Weights of a small transformer language model.
Size: 8 layers, vocabulary 16384.
Training: a variant of Muon for these matrices, 628M tokens, 9581 steps.
Each number is 500 + 25 x the weight over its row's rms, rounded and kept within 0 to 999. Layers, rows and columns count from 0. Numbers have three digits each. The size before them is the row's rms in percent of the matrix's.

# layer 5 MLP gate, 1216x512, rms 0.0935, rows 0-108, columns 128-255
102:439450508512519518567473501527483475530478453472504528521529513495467486471525543521466501486464525453477518497499462485544480491502525553486524448473505477448496544525472500476551519497537489498557502471484471494511514507504478505541468525530498444506508486515519522477496510533467485496548452490523540509522498485504475473468495540512457538496489505488504536486519482511496487486552
102:537457514533478457514462466521468488511479507499517506523497479482518520463506507480494476501491508481513512504514504488497483526526485487485497489503507506495482493454473524543530479538476444483490496513507524468503541526516513514514521441543479512467558542488496483437525515495476472503534509532503538503493497492466500488515526504500539501550480500460517493516481504504456520501514
099:482511456500543495510485500483443475530477525490501503487477523485500497501536509514527472505512498504516501486521502560494487523485483512499517487510526554497469511540546554483526469512525481498440467497495508512533505520503537540492479524500505449500474509505482477495520528534503448526515496556531510493479496544475524488535475523505512503575477501544475496479519513534467561487518
099:522522493549513493523503523481516507490472547472506511461467510525494504479538480468484516511503521500511513507466531555514464461519484550473519527525497521476515495543515509496494508516511451491460513492463542514484488508515527489484492546479487490479513474500445516501519522479531465431524496531513512499458496517508524462513490516531516488511508488503500537514502486485540442509517
102:474487476506544516482439514499543523499459520503504515503533500547525498468492544502498490450534508466487473490502513535540483468513494460477504532486525517519522489465511485528512528490481458520518505495464484520514510502475489515503502524505459482508463505473481494485488486477482509499497495515498532522501504526497473527496469523480462499507479464478489509514519528469488443480513
099:491493505507541501535494524464518463494533534480510499529550488511486497484472494509513535513525494522518480454509497542510514477491489510486479483499498508522479469504511539498477470516520512485473545538484487504491524491517556544478507517497469484440478470489484517501472504527499469501490475470477496439484453506500492487520471502451479539519475465503477486456459497494479478459513
096:485465468486536487509507483462533510521458484494500448477481496480525468514470467502461547450524513477495464510512453496505533459506511533494469477483503496489498493543474459480522492520512517504525511523519541499512508495501514514501463504515517518485496511541525560459489531502465489503528514511508528525544485508478514558502451506510510509569511524530480508469532473500546555528483
106:475537481464494523435498504495498518507520493507440511523485461538487514504482536525480463508548504497526553561506555522540503543494520477492475508499487478489520509515515496469509487449484528480501513484443487497498538500498470489534490499480483509493507476517562518493473503498563511508580506489491521506494508514465467473513516531476502490474489472515525500515490499476479489474479
099:468561471536489515511474504533528492500504488488461514487485468504420539479527489547482483489517488475511461517492523479489486441539491534461505493497461475461500468507520495509466550458538481515499494526501586545522468521526489482528505502514511468513534462520527458457463492526530501515513530472501543542482506535508474522487545527515450508504530515485503496502504489495528461488469
092:481513467502487491521493522560529518487480512512471532503457479477486535541472523509511500507512498520490525454475507522509537469445516473497480504510506471494542547487480446480538504499489396552464545517518489525507503536482480514475509485529506514518510490514502468484489521521499508506531525514467538501498488481495447492443531522519519483491492548503487507520494523521474483479474
100:511506486489496465512483468510464440495505521491493507501506445508460529490495462501524499502521548513489451547541479529517464473480548529540489505477527532481501494516488519485497488503517489514485504535508501493497496494455492530522470503476499511498500491514517494500546539496533532491449477450505538486496501518483509443500519550545510499486466481530502506531507522532496465452513
103:497481504531491526452507513508502496481509481485518520488512510487495539486499530515553518482474452535494488496474543549494531527516491457467476501539525488472512488475532484505494503458468481489496521546468501510497480483486454480499519503512520497478513512472502495499487522481501529518525569516488530460475537498475478516514529526499555485507476479515510507497493511489525466467469
099:534467479493498515532568494496461499470503480490514468498480514474471504448504464492485530528522489493512523512498500424487444532496483521509486514537517474514470496465499502495503545464500466483498489490505547486508504507509500553535524500506512501458501496519463503539500510499510502508471513472456518491496544552473468527548566514527531504493522513490566536533554520517490509504490
106:505523531519506451466513527491516482504518508522489485509476523496484486517510537561510461458484497529471488510467463529521473495498475493476516480512535562509497523546526526494549482539522514478511501479475457540511506516499465515512506497469517481510518514477520503530480478518471492515496478489464509507504484527492515538473496505490485502502495484503449537530502509512531485476472
107:478491516498507480499482510519497476506479532493499554449502527450430535476502530522497503490502483492495476514511504445487480494493503531482486498498546435499489561474489518435460527499468497479501479545505527480508517544491495483496529519477503500498528501492507493527541486513473514458504531509506493468485522530488520501521493496486524488519494471516482502540486508535543542506473
097:469474529481511523460515507482532438493493488538504484542484486515499534479507492478485494467456520506493500489499537496491515495502504536525493456511529477481517539492537508510488507493487541510528526515530477551504502459467498479556502518528520522492545493519484478483488485528498540470485457537502497506510517523525513512511490490514543482494494447505458508491491480480505503522489
099:506499530509533460509483490521508495449523485480461526477508482491482474523468463514496478460478469497484486481463500501468493474436475520460526511502484513473557521454545487489545490481516558503506543494452487464501471525545435533511481522515493510504506516511461471475517477516486515499527479523469520475495480462512500453500543532515495488535512496511519532479504512498487474498476
104:507534516480524524529482496474488503510531549511527527480442507505543509501477478515524543509492526527487544508521512508546497508468533507496494507486498485426438501532502476532512499504509468510484491498461507513508512487537491541464500522518515531497459554513482512455448497475494499497523499474483474506499535499498545487548525522474478519518532474499530509490506498482528500481517
099:499492506486482503534509499485491490464477538516450511495528496489523461550463465517467474475526527502505503469524498507490504484498507485518498500550480481519475522470501502533455505471497484526513513471509464517494471459480497503503468488523526512482524467510541529504496495493493494473445539479513515485425508565503531471485527499497492500507493466528460468475540512518521493512530
100:507507536531522444559491516526484535469516474538529500507501511525495522467517525511497481550505476473500512498436509463482518505531454441466523454462462475462519482515482491484485538522508526512507512482481513512514487445474480459502523512528497504491523507485529516480452506511496486503497501465484456521565486504513458477544466531524530498505538497496483510494519456536519522537501
098:545514509500516512499486523470499435511471506474503503493488515508511495531523520520517551519455505550485505566482442507492500509485469503508527494539471466451486501485485483458454528550491502526482487505494508495509464497493461510467486527511495463491514479521474473434509499457488481481531549545546471466513466468449472504524501514514485494500503498522506480524455478475493540473491
098:533448511523449510488448487480429497520536503511529505448472471503546502457509490467474514505512442486527497474456528456495537486536534508451502521521492474507485472500519505473478476508498509531457448478494491507452527501493546510492529487496486496502579492487496525505488490440504487498513514510513509564491511518508497503502543501508474476528476465496487522517513497498505447514515
103:530531516471505512505455482508507493519555561540517485485513528459551512471507456494479485433466500541501466486464516503487496486534522501485487524461492520474499484486525492507521491484530480463531498515505487533424492485526530498542513520471511464488504478482491492489468510495515512511486466440473445550537459512520468524519488475469503443504489516467457512508501507494538509529500
100:479522489508461475496481509521503483483494515530474484500512531521500481537548473482512509536477437488510484478526481533497440484478512508475493473532550505473533425475492513502500500492497481513520537515427483508540521507502473484502497488461507506484557504538486509538529501507494470505510520489493491512489467503500495492502540522520532461497476476498457459525506502506512500476489
099:523523511486515505524479449517485465473458492517478480513474493485531455534509495491478503466489483481515502483496529490479518562480499514494495518509446479509481510540514439505574506485505513474499514491499456494519487486509499519555557505475485495490510507483481530514502491500493509517496508467476481506526529551504478494438530505462492494501460499505447536468440488488483476508492
101:470455437520581501528520491536464538448481492491483454504477470463492525503461522491527487524440505480534520519480517544517472526530499536497494476463496545507501500527490528528491512511456485506519506510454478507487508520492509492516494514486544485479543526513539519533517497490489486520503504498518518470475526545509512484519528575504477489494523484471472508529495495493496531494479
099:496524477480470531486518518511479519520501537458522488515523466503478476511533505467481504480518493483514550500532490514465485505489558510548475509472479523447527525462545522513533519564420522460541487492540509508498470493486520477513496476511528536487523484471489486499516552490490465513562509517500536515490495523483486567466485455490527476528509495484489530539482471527501535490464
105:469517539504517515501459492485473493480454513524539456515503509486466483460457495514537488541462481534495465459476462496471501471531515513516462512472509520501459500489504445502497520532493467479514450459497493495472470570490539479511542486516496499466500436501501484513480518515461489539511489501512493540534521504502512516539461486515504462486490485462483484483481539505486488523463
097:506482499471499516513463484472429511508508474485485494489482554515455496520502515529508499486510496467538513533533464499468508509500493511524493535498477452492484491486512496456498471501554503535488467502506503452506505495508425471450494462474534544513522517537490496532516449489493495491518547522494508464465490490522546484504522479466490450489518517504514504527490489502481510504462
104:500511511460554462454501488490521526480476529537463474477507523536467498528507498487490524536493494477553512500490509508533472484473495462496502511488501511478487483496484497495505520473515527495543475528462500520447502487531504501471459493504487510514531463429532524476555474512488466501484499497527504453509486494494458448491502521494522467522500508500508518530502483517500486484509
094:516490547491520538520531473534504427521487513493498477528527535486466488532488503483530510532494526492508493484524537490488479496482519513510449520472475512494452545503494548485541544529512491532471455515514526492449545469472490487447460488533496480454487515459516471464495473494496498479539516491496518474517516507523525488496503467522453495517479479527520470498509485495557485502504
099:511494491522539509526513461463511489473540459558521435514473492541486496459496469464490519507510524493510521473544451503462489484521472492459453471495547491499511476477541458500507538498495525459516506471485497483511475477545503501454464509467504443489520506492553475467497484505529487505510513502499534498440498508500510489463484483481506524497545492526519504496503558501441523549528
102:487471512469512520506481484461492489487500521460482473506512478491502512504486481512512463495482511505525506465533481490503472506494499500476544465504489510447535478488495537480502495477520496474508533524500504517496509525474454477525549444480475488469470501477534505460485510510509519524542489486488519528471498487486538496527536505525529469485482502509476435533504456459494472467507
099:506490478541471535544485549520487474513551543466467479477508486524493537498471479537495472505462493509508447524527485471493523486503476487463523493484534501487461471496495492501488462524504479511493474438493472476492535530499496466528447478489508464482508514483503515459487485531482540487531510488488480483473523494446514491525489522481461480540491488498510500522497473542499482508473
102:475485479479464438455480502488523501520448479512516503470456493499524518542480518544485421499493537527482506526518529526494509485552481495480507472478509483463480512501495486494487539497504498495484519482462486492506502526456461490525502529505514528506547497483431479472519524574491528511559475491487560527496500501502484513512504530484475514458482482501444456503475499533485546514536
101:481514506511508507525495475488502523479472504480520532538472490534532535503518519468506528450506499543470532483523508512495489471494539506491477504503553511477510500503430481558462485463476445496473500551496495478515499465524494513478471537513492473496457520495469496482496522511489491541512505522475475484452513525479503471495468491517477479506516473515514501525501487525496489509467
101:492458501510504517454524484476461533501510485499490506491458565506446496457481495507493485537497460497485466479511466460498484516469492500522449480483457498469529500486501516501521476560500486493520514507494504468503508486479487448504497507474506481503480495510560499508530481463557544507506492488476489516526492548484495525487556518498492471474488483495507503486530514491496508482515
100:510486544512492465499476517482473405522499498502480486509465452500516503509501523480508499501501544473493482522477471503490455465488472511506549453496560508490484477505521503495480523511508509447511513534522487519543536518487498519468497514474510456490521482480492536482486515475505518476531506501528465525493500456483493489473518517518506508481492499492471446495479508487492516503469
104:530505496498503535532462530516476495492465513522562492513477500501538537480446540493491502476482500491529477474476513491506499485506482501506490439512503535456452493494490510495519483513542487542534481462516447496527492517525515530465470547517513500446537473531538508502485496500491522500482545505490541516488502475477488475479501474498469543542503497533564496503486468501480518515490
099:483498498478479549548476541461488500542502485462468502516513479472520454511517528509511530473558471499494493482506494518504532491483531516438469504473458514510521508486527503469487466501481508546507529482517504490448540505510489485557485534463482461534474483494500485475492534489529466469511539490503476493503506495464472449480483523479470485516500525489468502511482535472497516500466
099:510457482515559527500525481503473536489489471525477493506518529455491576466443541491517499460473502490465510517476517539483534487468504438512507535504446539469482537486488478497480547523495458465517470524460474479522503479470471518449498473510517512497494473522493479523467496517473502516514527421492501468501520467466507524493489493476473456549542439490505504497467531481480479469513
103:511471475506483526504495456495527487485493518496514521480505479506494559495519521438476488495482550469519504523498484490506500529491503488463450460522460479481508480487475431483454444469494514518494479498480513589526500492508502524486530523496485501493478486533538511505493502511513463448501492527488487519490506489494471487484477498536483535496489449539488478495476483483488517459496
100:480497470456497503457502507491527444482480520536527530499528478440516476457435524484474523479529541507447509538506471517463491507495491499537507532468438519510509517471501465499499498481475505523513476504521508550476530487492525526493495500495493490476479518484474482483513489529449523533497437511514479504505510521471517499474505505496501521474496501494529515535474473534516483491505
102:518543502509513495486469481506508444509490497493486543469500463524540521502513459456531504469516482544508468518464493501500519570530508545502490536503498540477553472492529492497509512518442509488483532484486528493478484515523463526499520463492474513529497495527481493488517468483515468532510481515487471469499485518483496520540497510529529508538474494531501471505479460488515527525513
099:457548478501480491504512452467477528452522494520493506489521486502437463498510478498485536515454476500471566535528517484491508491465473525493500518473506468528488525501483527507514498464498512490495511466481479470497485522465527487550518521496494502496499538523483498518520534468485453476489478468485532510512449482511507525478502529527518465537458480521494496496512501521493490497521
099:491463472491526522530543472481463501500496462492504468518518501487490517502448494475494473513523505491493499541520556472480475503490492511555500495465542492519472541500493494528496485523527493521459510511514459505510531464490459518477511525514535528460464508516519465515484523500481484506482478531493474524487479520471550510485529521509505519519500508477474465512445527517528505502513
096:569439464540552471504482512486478492496504514494495521523482511458485464510518489485504518514465483505499498502523453582510472523493499473524470486515490558479520505496519466472501517478451479520519523509467512464490453515512480522481513538512454528465472479523516480524523496533498501461484461495504502470527487563498487506543514484477480523496483523496482548520514468468511481496510
102:489480505529502487524507508500512499496539497547525488521517533455440540519510503417516481443516485483467484497500524533506497512495527478544506497517493510492506546473510456503497426535496514501515480515520537492482506496505459506521503518474520492483447497488457524501475479524557512512497563472497498475506493494487527473459532500489495471533460503501516513510522547466514445450534
103:509474486478449478500500419495483526471457491515521530534468491526480470458520499478512516502502483484536533538554469528509502534502537454493514516484477472463505518498520523518541446465551518513487513533489518493491482517539506518532521491518478539486464491523489491489508501499491432468460514473499503514539489517459490461521549507504522506502553460536494488491478549509449531519500
098:505540479543494511526487488485522503488506518478510507503507534484453517511430534527484503470496481556459485500505520513479454514527513498520486501473520529511493535515502519469483516481503563533485478488517494504497476508473519480489465530514549555539539498482495467470531454502473537502533496504531488451456502533510464529559536490446502477510517460533496510511417452466505525512486
109:428478491534472541479472481507527500533520517490513499468435467501510449491515514444486493507542516487492483508480473479475498540479480466495451482480474516502507507525517490541492465540509504487497518544530521547503479513510520510487567491522485487476499496504468517538462484486447537492558496528470488521537531488465510504524468459464556499532501469487506533487441498532439490524494
102:504475464483534505515520526463519481517512498491481484542486532500493452472489521479475474531493470450483469506499467478504556496527490520554506452495491487477519531533509504509498507552497539492531485469469515465522537472479491517524494536531494503525468514486467541521498497472512468439470492511503487449515503503502482509521478525467511530549494486489495506511475473529482501504496
102:496541500511518493483489429505477487526547536478534527489520508463496498506489473538566504491490518470499463461505522508541543518522487454537501472500480538466521499539483504437500459497507463483522444465480514534495492507473401512526494486518485524458521515526479524527465506487534517535552493516530500473516536498501505491481446513487465464492446483490537501501535480539505496486458
096:498528480496440502497503490538546457520493470481449531484484508466529527482518514534481499486494488516545527482494517499509479503494512533490450492476515518502512500541499500535454466487471495505496482496499483501479496510498508523482493500470507554513502480529475533494515530534525541472529538470515496504522511478529469474527578543476491527495543482515508473461484542500519482510508
087:520421516475502482491497516512475503533493506496500518480525515499517546545516478473535504499497507482517542503480519534480512487460466508505498474508477485467479513486470503463501494514533526488548518507563518498515493445525465530463516488520500485500481507500521480472481533470481500528493534496505461511467460464475461525524511498485501519509493505476492509537479503509504511522495
101:525499497511475481506497492512493476490516517503531478481471503478497495496509557488484502532565534496497495477474499529474509480490505520466506470470521496512466485480543503513551492478514512508454487532499520493518501502565507545504442502511513526509515503525481480484526490519513545519485466485552486495541469517517454463523518528469509505494468503486479549508510508480508470513476
105:509481485538526505514478484489470504531548474462492463516495489495516543516441501516503495452492506547512478490512493508445488476441542507472483517461483471523527510504535493479531486472503467507518489505538505526484483479510494522502480488489480517487490532501533452502499548486526424479503510514482474455450557447501518559528505535490457510469481493502485493534493504526508511500483
092:463495500463514472500496471519543460547485509513475466535511474509536489507567506520523483488487544472515550533537514532507511503497526511507500493484517486495510528525518521520455523524500477514520471475554480462530506455534463561502510533501502514545495510461489501505511514504506466469474473503482464480506496466532479496516520492449526504513494516491521467426509497496501510522490
099:546514505530483504479484483468459514478505537465520506460511477489503527537522478489513512502533484499499503520450471526513490496459520515533534485487516501499480515533483502498512506497498531479494512511470456486495518514497488493541469457475514538499465493442532523512509489499546536509496517541541475486495494475467475532503513505455528471475456460550435506498450535502514485534452
100:515451542476461518501545539481494524531474480499530492500502560549500539505517521473484457509460457509530493501480496501495522473503498494477550488515494539494473510477494455545528549498496436465513445505513522462508499501504509509496509525494515487496451562481518482522534456488473479540481542467469490543474489509484495477515507539468503466439510482516519472524474485481562509474471
099:541482477530478506483512483477509509471489521485507466472492549559537531516500480493475504499493509518500551484501485503511481536527505516512468485509435470500463489532511461479448506496501478514545431521501518481508490500519519462506494501530490524529532498519487510497478534493483470522539490532497546465489520486477520518508512516465511524505534499495482491484512496504523466499513
102:537506540507509477461513461487498499500459494540516457518545458504531512463468522487491532512568496453523522481508523530513506462531476501516536493495460515474498482472480488537512520512528495494479546464520495492489533493513510488503502487461460522498545448451490501516515487508533496511531478467491492520524479513491540503538524528556482504540446492507487529490474500508502508476519
099:528488487512464462515558480450505502482472488462519489528561479488498501470513488483514482493475471496517531506523480483526445470511485485452529504488460492494501456504518474500487484496501502514511475502513470483507543499515450493495452479519488473485528483489525491476507474478491477456477523505514484503464515539521452484470506493496480503466499505484533531515474463517496479512492
100:513508506476527557490478485477554478511498505508493528512516482527467488557486495490522475494481547466523505471492490514506456520521479502448557474469439518525431534435509528456523504485483493478495492510503515489499536486494495505476474505489491510503498481486462482505516471507484484472540609530546509479472480497509484486497499496495547475517527483510462510495484518486486478508505
096:515543510525516574479483492529493525516484491472518462501472504494505505468499543511449467505473508512491464498538506483542450489465462516508504490523484466475457486508522473481509469485497509508509509504484506476501496550524496533476512479489509528529510490541537519501492531504486490462497535557513484488506533511493507482513483480495495509498485510523528475483423469507466494469513
100:486487464526479498522472536445512495513488490541491491516483487455473496507528464530541469479509502477482506515511516488512546513482481500510503498483508502517494500503486520523500505486472505457518493535508526486520528539498487483465500470485521518499527477468503505530513473492509513496516511529491466479464474534475520527474513499513523514505521509470528509507465472498470519492506
102:488483494498495491509488507519465511477528520552518507518481488464474488489499457500526534510508488537465515537531501539537544496491533571503504532497555517492502508529473537453512519529476515532460516521467464504460460484522494459454463469488503495518481541500482501508468487461526514492494481496434470488530514507471532539482523510465504526507532534513521502536510458451512478486479
101:469479509498529497520481518467501469475523471496496561503491476476532489492488462525478499486509495511460523487473470522521465498517519501486507510492491491510528509504503489496424517519505490484509487489494537519494500465499489487525509526500462506488569478479537464495527503496429437485532539520513529494520464479443487490503469498480491481493540482534514522504518468476537507517532
102:520528489510498509479498486524510468512513543534470470478533511523505510489499471477521469496555523485470528507497450478480460533509478501463512527463529500489509454513506495476482518560542479531490514488495483514500463518522480552524480491481501504493533473506461542533549495477487512531497524499467529519496500525483432476548543461423500515487532474493483496526474483494506520507541
100:515536497492493481487490512523518514526464527549500504523507490502527477493462481470446505508491477516522530503478470528520507504497492470490505514431497479514468534465468518462480500519474495527462521458469504514507521528490516496505495522524526528489494551494440498467531497485481516471499503529486516511487509502453453498507469505476508464467488467520512467504495483498482502501492
093:506551451500515519559506511538537534513520503519480479478475506491578538510527501523489557488486508493485463527494488525475477498483497508501534462530504504519499512486478506457522551511456495471475558498495519506495495468533523514529513544472464485460524523499497485475491491504523522528473505498503513517530524495506523538489514528502469511485471517470498478450475489502503490465557
098:485541480549499502506471528505507493533488493490498493472457459518457517547476510506527430516484522490486504504507510492529463506464510456510523463542504507492513494505515485534479502518475471462462471508476528532513502545550492480455495494478503498484476534491545531530492474531553466517512515465497479543526514505452471474518517461513514463538515455467503526522522453454533483566470
089:491549517514544520520499502469502525489501492522456532500511475484473514474485486456501511486453558499467501485492510502494471504476498538512507491494478539476493463467486503498530531533508468527500516517497489517477486501466517505494548510496492464538469510491491523484491536518490497536472498475497524550530510492556504528513534450503525479495493542502478510472494466464499520543540
102:454503536497514544470474486517492480520500485503544492487500509473531524471517494504480493519502462527488510570491487512452500483486508517503510499414496499475522522462489491478479486517465474523471467497494442509486506508477511498490534495521528506497493518489509507528494516517491488481514530485500505495492467553433529466497515551544535522487445474498473482519470508515499543530501
102:499482536473480512512502510499486540531479529500529511473495519477543500486522485493486452521514521518512514492501486538483453463532492485507490524525505483452509501472544499462484504509508499507507529532470532495502527537521569513523522462480484498493545494508497503518507528524499513522519481461499494499506519503507476489480460478467477510475499439479519511513449490511457519521486
097:516577478547505512502456506504473506549478470527503505537508491521501506514484499540505459476509445512479499514485509467503508486515490528535459494538480505482516536510510528508496472455464462496486487523519498530490530490545499484488520491528470506491488490477504541487517461499549486487460513490530476540534439492484500524449516489494490499494477496486527467534561490476455511501468
101:482487478510500516502505514506480482500509456526513504503463488524510515514449507490498478564501511550523458510512481490515534507511523503468500465454515530535526533472461535546503510535558581518492523506497490527518521496484523489494521474500511518503511494452525505476443545496513480463475502496486455488502484532469537480500512497439513486485544510552477499510485528522501574514507
096:505515498523485502510511482508511486481541495430466473509477557503521518530497485498519535467485462503509528519518487485464525533439528539510503474542502453527523493527554522493494514497514530504577554552487486516547493511522514515471479492523485478524465504480513484501543507505510507497476534505497513510480508532511490468470524501495515504482533483478485493537501541485506489514508
104:482500502504493477553489470506530545508481445455475482510498500522519512523472479494526492540483480512520534463506489482487499509492492467490476494510501533493536472517501479532521488512483499477534521519501500526520504527507487520475516495447475535488589536505532476496505477538503493467568513519517488519477521520547510481472525528520493470471534490503495489497480529516530538545501
103:511515467488519489488494508469488470545486529458462487488483527485473528553494514507458494515507511503550462544542523520522462524523510557491527453511490507497521564505477497493499475512495512548540464503493474446519493443510513507485495471518495451488469504551525457436484522545505483481525519482507502491506467521432540454477495493494458481485534463467432480504512453514484449530520
106:510516524471502562458480502483502452499506515499511480497484466487458515475483517522495475533500460513524490556501515485474460491537516502464494514492474545472466495507507475499530453537499461469507510493499461533522510502480573500491537520523486495551504523507495491507503532491525498486528484485498500524550498439498529495495504504545518473515502501486501457483529500499500488506506
106:529476456530497515509516446526521488508498513515502516538540495499559526544524499497492474498525484486484468495532468504498504492528516497480425496482481482530491508551521507490477465508507502502529520484454511501455512510552547510526543519503498471455520513480542515433465488541502476540473502472510505495491456519416550516479503535498533515488477463523500471522484515521525473511485
104:473496521535473503449514520504482523492505512462520485493519503535503522476530471497501477517522486512529513498516534491444511464460493510494476488497480494458506524476529484448485502464493442515501526479473491516471494499472552484511548456563514527522530524483530502468524509518529488498477465520493490494506536535506491513480526476462498519483514513478511521514490472499506531541494
099:480502497497476479505437507529543510496505469492517507509492502473515473464508537542503493532468486499484505481504519503520524494522466513476490484471526467473506505509534524496508471507502513479509434472496488429450439553517496499470498496530511537512520532517518479525508487494511532484550487512504482493549453483560500517490491518505496466503488484510506534519481526507481508537494
093:471477471532492491490508470484495444532565492558543517510463483495506500539555495536493482488477467492460521475507515544481534499485538486465459510522446500522502471503510495513507480525517463514494520516497550500501536533533499502504475492504497503489502491514524488496511500475483490475505482500552490476496490496462532522518476518470494468523497517533500485510495505519510468492476
095:503506510476491465501505522458499483531445507518479502532501528452516442503508480537477521526471509521473496496476495525486504521517519544503500505500487475476549502506483522499446543496540443482486478506487508512448499529514503525515463540508498491498484540460498505508489528530523504469545534465465485477504505492561480508480530512489490476465465466473497483518521509483541488490459
095:460529498480499514511555473497519493495507503496523525467454465527501492514515483494503442531493498493518486516523491470530489482498542525474494455500465498529505517526464469500514507465518550519535506517497488472513495511506532490456483529507478523530552489461515460498532561505487482508521467518484540537513495491473585489479498489471477461505507484524435495499519460501468475514542
102:515523487475506522543476457500523438486500496484469506521509500493445510517490546485526518453483474528518518522496534512539492482530471523513520491500471512520498514506516494487508531527510503490523480479496509574482506534497467478463545501453532507478528507507522494484481486503547524522536526484505510500479499538546482484473503472487533488483514488479543500463456514518492479533524
099:496514496507545463533576482476500451448518475529456509523534490484437494474488455506498543501488496469470563540530525505507467533451483478476509453507491500493488505537500496501463536525517515490471488497515490518459493523505517511475508497490482485460519525448485516506492534467493523484491508500478456474538531471474520507467475512497525473506507500525491490448501540502476534524510
090:443510502469458512518473464529490486513482480516476481518529523480517533491513460516498448540442487504515485503494506500456525515491510469495461484506511526496495505453505516500463560534515457544495520494536494522526471533429528519508491519511479519489490525478459538494466509507488483510501533479498482493457464495528462502493515541519539499513458506491490465479513471492504522449514
096:484477502539498475454499554471496518448457491506499488470505481539474527495503498479513472477583546482474564485518521480499516549476469510502503530492518505513490458474512499490497445500490485492502521514460554515501486503546483481466431502531507477524516571537482529496511503493480523458494549538504490480477467497487509526509546491514506516504525516504545475492512537524468492542465
086:464501480518501491490506467520503524481473511501522461482507490482515476548448467569510506522522506496526509517532475468454492504437508475431490515508448479492492541517511515478469479533492504501529501512478464506516468524497495520458467440528443463488517507529552482475491540483521488502526545470446563487493509496514513469477494494469441503509446465521527466503516503494490507516507
098:487512506527485505506490474485497502500484452497517529544518467493545498460478510480509487481474503488514492515511493510500487461463472508480497491489464520507545482492532475509493484462469475522498527495512507464495504542481446522483504511502496465486542506453495493542545492510483495528494559433502514494499499511547538471512556506490509477501513482510532469534449480475493510516498
103:507481514510544506514489497496531528519490556443513441495452521528495462518553477494483517492472482501502460515520501478504481498499497496483460513490479478501515483530540498524515509518474494493511471490508518477450506473525529487503479491461517501494488492547517489492508495504524501534521545486507526519521472469505441507509505517493469494520515529501500517506488528508513502528498
097:482497501506492519501504474466482533520476477482535483496494478490519499515481491520512437508505513500521506482538492509514453467507454476512472484456445517490542467528476485469490512485523531475513468499507522477566491462501530546496517482504506506476488546452496492459509528470449500460541489517489524504530522506517450502513519513505550460508504525508486521478535473511489448470515
105:484495493476542526493453500493467490502458469453492552510500502529493512473533501542496526445512506454503490473500508522460465517483493485501533503485505527514453522500494456483487531510500496493494481501511522517486461516526479510498516529512481507490504523478542536496506525543495476446489475464505475477496448496512528524469511473508472526472481470465490464500444514478559503507508
105:525475495548510494507522482456473522527486520509512496505503485408515502491467539469483506500479523468479481487506429490454477507460527513464484489484477484535470526512448523523513503481502501583486521494515457488433494498517529481534502508494508505465516497477478488538547488516523525571522466477527478515454528532492531519471482513509522514468488487517492530521484501538511531548459
098:532495531455459498477490537489499499467492518445515509447488472483508463532484495503500518523440483508465476510494495515514482495480518471510487482521537529494534516520485511517485508535518502453489528571501552497482556469499525483527518453498476546495524477465480490472516480518513529494485464515502488477529483525515536516505479498473523493481490497483490482513504534520441481552476
098:527537501487505468496507518475532506504540444501492528522475464512544502492481563437526479498519506490477507515479549481465470519489495497485481510494499498476496468450506517517528466494476555510511507450509494459521485525489507516488514458480449497530455485492516538519486465470492481498513523503504511506508479532470498460476515483507447543508515494489507494484496494494436463492524
102:492475495542507467462508488519509513528479465481555507493499507524529492488514545521531510516480506482477546497528503541473534497515482487470490495489458512487496543489450501511474494534496524478485479495488478495490530477488477482535525520512477486457498496500538501490468530559441491497546492490501482532453506505480507483499510488510488514491517515480521473552487509483512535491543
103:519488515489493464503478448524489439468487529465521510465503526549486497499547520514499498538471524457550512559496529491512468457532489482455529493451497503486462553516501496452510546501517536505510474480485489494485501491503437483492500487545492488489513497499533495503516520508466464471498517498492481485513508478508508515507516443480469499508526492540450499533477498506477502496523
104:452536486499523499504478500477504544512480505461489458506460524479488499488523491492508499471513477478492488534543475474554510531488498461535521476490510505479475479482530481493555476514507521502505521522479480435503504539519501497508474475504526512464481504456528524499490474456484464511503512505477522542532503480488457535439575533489476482499475536479476492511500488502513534457498
102:524520468414498516504481487516496509489493496435514522454527489524499518517438499482510480510485513487469463500495488484488481535504508539478486548476482498501499529522488474482548472515496492497540505526502500485509560496469526511518537511483504448490526501490500528519490554515500539500480504483500478491531500511504490429507537460489494528500486465493517492510514517542483457490497
101:536507497498519525498510507506537528522507473483451470552516461441487544460482517467534483503489483525517523511496515519470484570504514456495457440498507531507499467493461436478503530497510515511496508520561468530506484496534506502508513516489473471478508492544465503532477507491495492472541420498442532478460520511515475531536507466496487515554517515507470524540456491517508487500466
099:486527484464482499507504500505515470550486502488456464464499501508494535479483500458498485482507490509473455515459455494539486483471455487461516457483529504502526480490481517517489530452507526503486516450492491510485519497486516496506540513479481525456487483514506429509482474483504493488485555468510494512511488512463496473496525504479470497494524491516494506502495459442505476478491
101:504457480543496486500475475517481539506563547508460494478529495552459498487531504491519476474494490504469537504493531504535516511527505479495502506515498487492555506517498515517527467499477500518509491527519534467461486478516501517554493501519510472497465492481529463487457515499491477479518538502485499506542507521535530477481507505452502483466503482486525523490513478507530506523497
097:501473463520470500474472466518517512515504489488531528533513583505506518487512514474489496512487521523517531505534514525524489546515509489499519499489483493466478474490502510490489533467508499523515522454530508553487500508511501493553490483491520514554513490478497522518459502528507505515522492495528515529493497519479500513463500517494538525507495469515478486533526468515510479517507
104:485449487500506508475472456516508476502473487501535478518468516411488513485516527465526518512496525461493534467517528507536507511492542513513547484515519500502486514480492520484534476477496535470564534534499477493510509526515478475505510538552467509505471501511503539530485467507527468491512472520467499489516522500498488492546504468476489495505475504562503444495450532492528486500501
106:475525469500529482545449479462504493492517512499488483533555487488485493529521497463528501470547528452482513480496497485539468487474526497530546490474464529482477536463500491528501492516501511535482519495485511536507501507475491509504533522500504518510479505487494446459514495479502542537463437521504487522507521512489488478498530506481493529536496489451513524529445496554518535502527